Weights of a small transformer language model: 14 layers, a variant of Adam for these matrices.
Each number is 128 + 32 x the weight over its row's rms, rounded and kept within 0 to 255. Layers, rows and columns count from 0. Numbers have three digits each. The size before them is the row's rms in percent of the matrix's.

# layer 9 attention query, 224x224, rms 0.0907, rows 86-110, columns 0-55
135:114180106071103157082126095135142120089150115195120091141171097163146064169115056176158150152133184139099173151142156141134164146162128072124128118113152141085160152073
145:160161160104145131123155128089154151118107128142070148149123137107127135130112132145085087110125082133167135148126105115128164121122133140081120174144176084142044159206
149:111165095132135132142118127127084094125138186145134068145112168142168145111200087115086178144124146149117187127158143175114121131086136154104155087153074068136086122130
142:203123117120122161114144123109167137132129088144183123168169150130115158136098167123175142134075092086099095109161143083131095099143139112175117138195194133133153140167
150:114160145175127141112107156103090126122120159130141201166171175139092140091144159137186097104113125167081171106096125122133138105115114138095175113111092173129160225099
141:133135171158141081146132098164145092127120115124173049169130152136096153139133127095189109073107084101092105149154127155081131178177085149152145072120080089097166181117
139:095119175084164098141102174105092114105182063118122100157140167104135141151129155121058117102133124160167134122141117184139116140132126143133116154155100079146166147079
145:138115140142150101087076116076095138122166158139194103090140163143128106108093075058097149111059147140089084105118127162132135118166167177123076134143118119153086178159
151:120109075157135097127065132182075175135206173136103187091142112183110169094174143080139146162162166131122134126143187112142189100167112160079162127153141075142166103119
145:129149059156174174141194061112130164154175076181146135087115162151153054126107116105194130159127139173078139045123133084111126080151131132072088071147128137149138116152
091:118085116139113167110101098117155147110108115188120152159085147138178140101114140111172132062080099160111043111083146138136123118105181108203141138121126056114156137115
112:142152138156095157119076094137102120154143129146146108182128133143163120085104125170110151114076137114130139103102145207150209110061200179155115119128094152082111115139
086:131123109077150127177166156129152134103099115114114153090077150093114141184139167148139127106156103165135098109183154061114046152126077093115166148141163080139116123113
108:111119140177092159088121143105099152167174123202140134183086112104173129111109107153171175134078141107111095113069182171131103121085144142178132147145138137113158112098
087:137178104087221072140179148118144149118022136094073062082186134146100133168170189113114111124147127132146175118195088076123151076191102173102107088099121118140119126102
108:141132163068169057173168138164140125127069148083097112072131140151069112150169178103100082138190115154145162136172074033106106156150101087079154132107115105175144129141
107:132197109044181056160151158121121116088064132076101136089156146120148109163157141110140120126195112140143179103159070094117128124156134141097131103121111126153139156160
082:149107155107056119132140106167144121197116165155146086114132117129149219116128111149080149105099174126135119115135123131126190112111172117154116125182154106190189148119
110:074117133205087172075078106088150141152197121160133177192091128092181123122099104137157166104073180125113127062065190225138129129106155154166110137161141170095103117120
099:130159101079165067155158184134087151130087153079121135084164096126203158131146162139118142112176133140125162153187072061110147111233131115110130081152120122178108175131
109:160147098062141046131161194157121140116073132115152109094202103128152129128192152127085101118135103156113149124188082073127164093191124150109125151123099133153134175108
085:161078124146087161129122112165153104160169131127148118144140101141112145117121118183121135159121095071154116114084172122151130098092144149142116084092162121117162142131
120:126150129115154116172157074125128105076144129069135119092117150152074099197173162154115116189163080137157182081111120097129090146112126140094133075057136110136169129166
104:098077105203067143092099100119161120112157134140111085118076126131139152136080086112144156097087140130138178083075196162135057148053111162143094130129179145119146128058
102:109149146116162068149114139090116158127103118061155124091075162148161126119171137068126077156180111180182164131135052169092138128166176111112100129151110170149059154098
# layer 9 attention key, 224x224, rms 0.0918, rows 86-110, columns 0-55
142:105165094090099142095119103162127116099150113170152087117166097160134073153132074150171160167129198135073174134143161143133132151156125072145127102104114162090189141033
139:148185140074123139100139113108159142106118111169070129161147117129137104143104095168106107130130115140151156152131117123126171130143124120085119152135185101116070166159
159:092166112135140115142118133129068096122137192135118072124104158139171133109202078105076167140140155155116194132149134185115127142082133154092158092132052067123079121116
154:191133099120128162121137125107156126133133109145182108171162164133125163135127151117154155140082098101088113104164147100127089100129139111160128117204174112145139141165
163:120156134174122148108112162106087132123123158129136216163173171143098131085143161146174099117123126162087175103095125116140135093110125133094167122114096176136161219105
156:123132182170140087139123106156140085130116118125177063174147154139099155133133137104206104063106089111088116148142134150089134171176084149148157066112077093096173193118
148:094117168092152100144103170120094111112177063125119105164136162108132148145136161132060123105141126160170135124149116180136112135128125145136121150159100079146178148071
155:130123145131147097087076120076091138121170154136191104091148168141135108102094077060087153113065146145092086106121127167133132123161165181127079139138111111161088182152
167:120109076154132098131065136188071168136204179132099185090144104182111177102182140081133147156158166130128135131140190119142190106168112164082166133151142072133165102122
162:127148053163173166137188055112125167151179084181144144085123164152155057120110120105198130159131137178079146044123136082113127077155129135070096075150131132149137122149
069:130138157130126115088138089123150143107114167075175108137148076089172110122071107131061120131110167110105138120132204140139148187119136143103119114133123203089162107167
120:113093155153079170101106129146116097127177088162139136198148136138108153114092106125152124090054147090104103141102155161184194132062173175183109137165094137094141116096
079:159139164089200076139146104105134160136061120125087140048081132100127134176153178136099127173164118142125163096185128107127056118194118065080154173136161136122116147172
105:126103134166108112096169142152127104118138152152149123219146098127143129124101101176112147136103186094160092147105169176141118106124130184146125126101110148085147135123
080:147165130064181076149136172083122178130046110135117091087118147127110147153194169124160106166141083202131150107119061086099121074190105149121153114131163081147129145117
100:151138156065191052134176116140168154111066126101065142070090150132108080140154197101108100153178132176153148132180081061098111155138121075106173149142147109149159139157
104:146216126072195076176145159103104133121114110097072130052111135119139082161153181111159089160178087163118128119179096087106090127119110091083157126125133110191153145144
085:099098102164123109121142115118159087110102133096170113153117092114193145121094107182118170083118164121118131190110157150131194171100143121176131149190118146102172154164
084:094123106175109193121097091145090145168195128154173126182144108110135162144115115132105173108091180101130161132091166217159172081113111195167111150161095170091096090093
087:106131128117155065104157173083135168108076156034121143114116139112221124151162150133147108168145144177137157106127092091072162104175131137102144109192171132111143174158
086:130135125085165055130168182080179162055097137047172161138120113132157102107219149136127100107130109180099122121110104136119122093133126159149138136141129140101167163136
093:116063129151087140094111104139124102139126157156175117178118114140089138127137092107134169140082147073161138104069177120146128094093116185188119118087100144092147138103
111:118122146128166080152139105164182133108131120115083156103101196133122080131130173087137097171183103158148154096136131111139021165116176086103129058064163100137186104163
091:129056169170133152113085085153146124145127075158168070136121133144178124120105133113123129067126181084098169107119154170174100140092109171148121142113094138116135107108
095:140135167140177079147163117099106138117134132080125145096066143131120109146162144070138046163166103216139122123143057152085126194134184098099127147133161142129068150101
# layer 9 attention value, 224x224, rms 0.0908, rows 64-95, columns 0-55
115:132132090099145127152143120124084162167172125094090187021110140162121072124105109161123124151110214175109101059119124135135128069074144157099110158111189127124080076118
112:174175105121159093131135156143143152126162140096141182120168138151102085102156172172152082139140126207067156086128121131143110135150143116068146100135090172129168167106
111:123090092089166158077129172122112113167116152093120168110092162118165146121153106097145145096082109180175084129103144195149137187096167175103144128121100137139064137175
119:130148146196131144111169085111107129112146099138178070089130191144092100124119186153114126093135164157098151098081102140127138092114087098185176094084049161143118186141
109:149134145142167084126148136168144136156114172110173068113105104132151104128100143098087216125152102136131136124125093112105129164193144138146075090107138213116136118140
106:149115095154090120133078173136139132137155131147086170122172073118119143111122115109116135169167181089135092112118137089147118064169142152071147149124120131139125156171
116:136132153144122130140125082108175138130082068123126166153065147063175087106133086100147153111111132108121086159079126147149095134127185054167113153138147149141141116104
110:138130093163134127143129114116154123150129173108162114040103094145140121140152099079235120108127157123127078109134150112127099157150136140119144078176135080173142162144
104:107148126115096149129149143189086081152144185148102102187156114200128051106108100167181156110122132115117167136133153141134137102160138100138165123100139172073149182078
110:112156142127076175070104049118166124155130144180109093080155111171101073130079101113127155134118130116121140115108124112134157108141124126099088116104122082170035116182
109:137131119107181142090188064144166094082152094144097125157154139158138086164097078144098149166160142195137138142151104100098091109130185102105094099147115131150113171163
115:107117150120099098142104126092068144092149132118168106108164176112153143067156113078123156149065105101063152074139139185102127097151151135104175087098123098106106168139
114:164162121099118096144135156109099100147108132128103098079139131187116080109165136079060141145132188121130152138162099124142095206096193113153100177100092106169104089114
113:141084206099140134126164093091210110134090054133162168195119111139076131163084145149107128133121085092142059108132119125161110127132126138142158134108186094139114113143
106:120120059093109154147101119134045087154158099141159149178107166172141130176140093148130216116153183128140119096118183125141099115168122101179086094119066163106191107089
115:112171136090145127076105119090116182135106082157133072128129119083156093193091080130109127116082199093146172101147124175122161136183149122138044150114166156108112122116
116:108144094100142182087117146073179180107202078183124053082088125130094110124125161129128121150113103169171068123094113161137140100159103119154080149134089147160102137098
107:123143127112161091131151139113079095143142161127160112139141208133110114122148135112152106143086085132154135160114094040133140134201129153081142159148116123160147190119
106:135129129198098096092098094114120151184144131109166110089140176137134181101123191141134139109100108141141069162111135159130129129135165176183091153129133117092182116155
119:123194108066117112144132145093152099078051186102111108108089104088126138140168133156102106155151127159173168110115114125108127142123129125121118151093119163121069130142
105:117129039114139151123145124102146175087143161114152120037148089185111096216154090124125105132101159122091119182136161101133142143185130065149174141113206175121157116142
113:172156124070147125127127102174134082163150144093100055154114123118136131130178149131019145128160119147129146214088130131145125153138136172094156135166159119122099105158
103:083126155145111108130109118140139091098119171084114201103168126137133138112097151145125090117159137110120123154101139132106120183146106158142165147089145133135092175150
109:140173098102089187116179136096159178148097165132104184165133131145103104121122138118123126167121074115115144120110091064114084094082161116098132139139203215150075179132
112:026113131207125170127097116126106182093172182140090218093091122118106110152141113142074096134138092131148185099079150187169192094114127139063160142066156139119199152157
118:126093083157120097139140119186072165137126194117143124108081104123100135080091160125093132123114172114148067080111123068164153092130180127117159153133146162177106077130
115:091094155084080155101091095120155111074138094104170090092151096136151118174080149163174091112088135102146146168125162104133107203146103099157093128124144158088153132118
116:122155154056127120155140160110118097155098117139105119159095129084136168149106110173094069163138126109132099117148110191132103111075168116125149176122166146123063163134
103:123095135136096105142131153179152082136125148132147106176177087187180119163160129123195095147128154138139134146108120125144135210092128163157162085092091152150105132119
111:146146048119116099122161152179074109112146108136099135093119120077107121123090085125153140174169102105072104153139106147117188151122123061120090075099123151087110169108
112:074067112157149163123082185113136163043159201113141100162155102094078112140133117147055125131142097134077095174116120158143091092099127093211095122134125160128128170131
113:180119101160101123120154061123160091110100117142181134142166128158142097095060116141128119104091159134119137113120122106115107115117150133125115088144181161116118137205
# layer 9 attention output (transposed), 224x224, rms 0.0853, rows 64-95, columns 0-55
053:155124099152101101121132152126129116095177093122189089156130134099112124075135107139109157164175105100098164107108180156115094129107187128101117147228074101099159160105
088:120119103160103110117075120164177069108122158099176109154153115128153159056116138178063152168199096110097153160105182107103099091134135149151082105141080140135105137136
100:117158145128158129135173138080090207124131100170093125129120146117114095178105103076217117130079145123117139095147073135132149156104105122131137166125180103101142134118
064:116119136117126102120179163054132180154110145128102145101084126111165140135114085076161095139086111150137122102128091143080123178119114138084154185130193131119083167143
083:129137104165073100101101120159167081105110165077145156129115121131168169038133112156026134157212125107124153151060165100101101091135150147104111142168067186140107161126
128:145158136093198172146172113103073170130128110176090131096116137133090100211153111078207111092050122127149113115175075159117184168141087096110186125092181102121149105143
055:127123121121151144172115104110054194142154106160088139091109134133094105189141121073235093120052175137143111096180094141148188179131094108120139108096180098074132116153
107:124130108147074085115106137165155059119131141084155148137141125131170170072117155199021145165198111123126162128080175125107074084097161160136091123159070161135123153111
118:146117145105183161147158124078086177133143091178108129117119146112081111207137116075208101117056158115147123105155088148156164160115109101130153160122194083116140110146
078:151137135117180138154157130091070170114151091164102152152132134119116113174133101107180104115071151131160119108148090122128148159150133151149180163116187126112150136116
092:128134111143103107134092157179166058113134132077177123118138114138142174051133160182066148127194126103122111135140191128128124103148152148148102113126088145143150098101
058:109132098139094118125133117155157076111107138091145122212154148121134129094102123153075156146163118126136124176079103098184079082135149141151047134160094154135104125115
091:109098121179086109128100091157158086111111176077156134145145115121126158072099162162057138120194069107137125176123156081097109087140117147125108082144082143137122133162
081:135147141117151099150150154073085197142118094171094116123120155106131102153137098077185124106068164142100157121131069134108134161130118133129128145140158108113119134133
105:135134155120159140161150116082092208115122090173078118132108140131099082183140108077191097123063160127128119119158076142136162163126113116131156156122195112106135105144
058:114148105153079055121062140183144129144122130110146126147136166150180127068134148160092176194196165161077156120088177106156092080091170104153107142195079124173102150082
044:156074118071162126109111083130194081135090107076102163125102113092104152120110181092117103120069134139164088116071138174135168136144149125125102114119144134164123096162
097:128113118162070089123119131167155090108140147088167130153140132114160161075132130188058156158206099123119143140097186143105080083128153156136083116166053158141100132107
112:148136149103179172145145123082089177136115095171096133112112115147091098206143108085191110103069139136154120118172089141150180161143089100113178126092196090126129124147
084:114115102153090102122100117166154075165130172097176123136145102157156149045119112195045149153203139120111159174102194097107110100121162159126105101144101161130097182117
144:105138121150056050119092153167155105123114152071175150161135133130177162032120109181036144158215138132105156109073168127104070092113171162137071135198074167138099158087
103:135143134114177165153147126068085202119118128179074132116105128122098092179130102072215091116036145132136121091148068133133155169137106106125151143098181123113143147151
122:121124111155076101138107130174169089109129162087183135141137109139157160065129139176038151165210125119120148126103163105122090065123161141140085125152072174140117129112
115:125113121148095092116092117170167053120117146080145113156130121139158149075113156170037143127192105122134124156082180109125102094124133145136091095146059133149111130138
068:157149142092132133124167135089133152162072117149106129108114126123121112178115131077197115140085156136164126091149055130160145148104092110148142163135191135125104110155
066:123116127100181204115167112126082177145132110150091137165152144137105099208131131065213139117047117149118096158166098139137160163137088063119152132080198091133161134174
097:132148123124185151141152149080079196143131098164083131148114154133098090190145106065213130128067142127125123090142075146142159146125103107116151147121185110107129113128
083:123118106153063108128090132164168082104131138082172124147135140130171155045144135168064159178215131142110150123089172131126096084137179140132066128193074161124093125102
158:141141133094187183151161117093098175138109099168081119114119128110083094215133127092200108096048133130152100121172087124139191159159080098122188123073183086117147107153
073:128111124186109105128122096154179081125133182100184117148151129127152147082116190158086132129177081127118139150126162098120089100120127136135115083142088131152098126133
102:169122140119183154159173103094090164134143093173098113127118150111069107202123145072217101097043128137116114144185067128106173171149078119109187120078165060119166098140
119:145122144103183182134162119088100171131109117176100113114097124125086091205153107087179096102055146124149123134176088136156185157159082081118183122094184092121147105149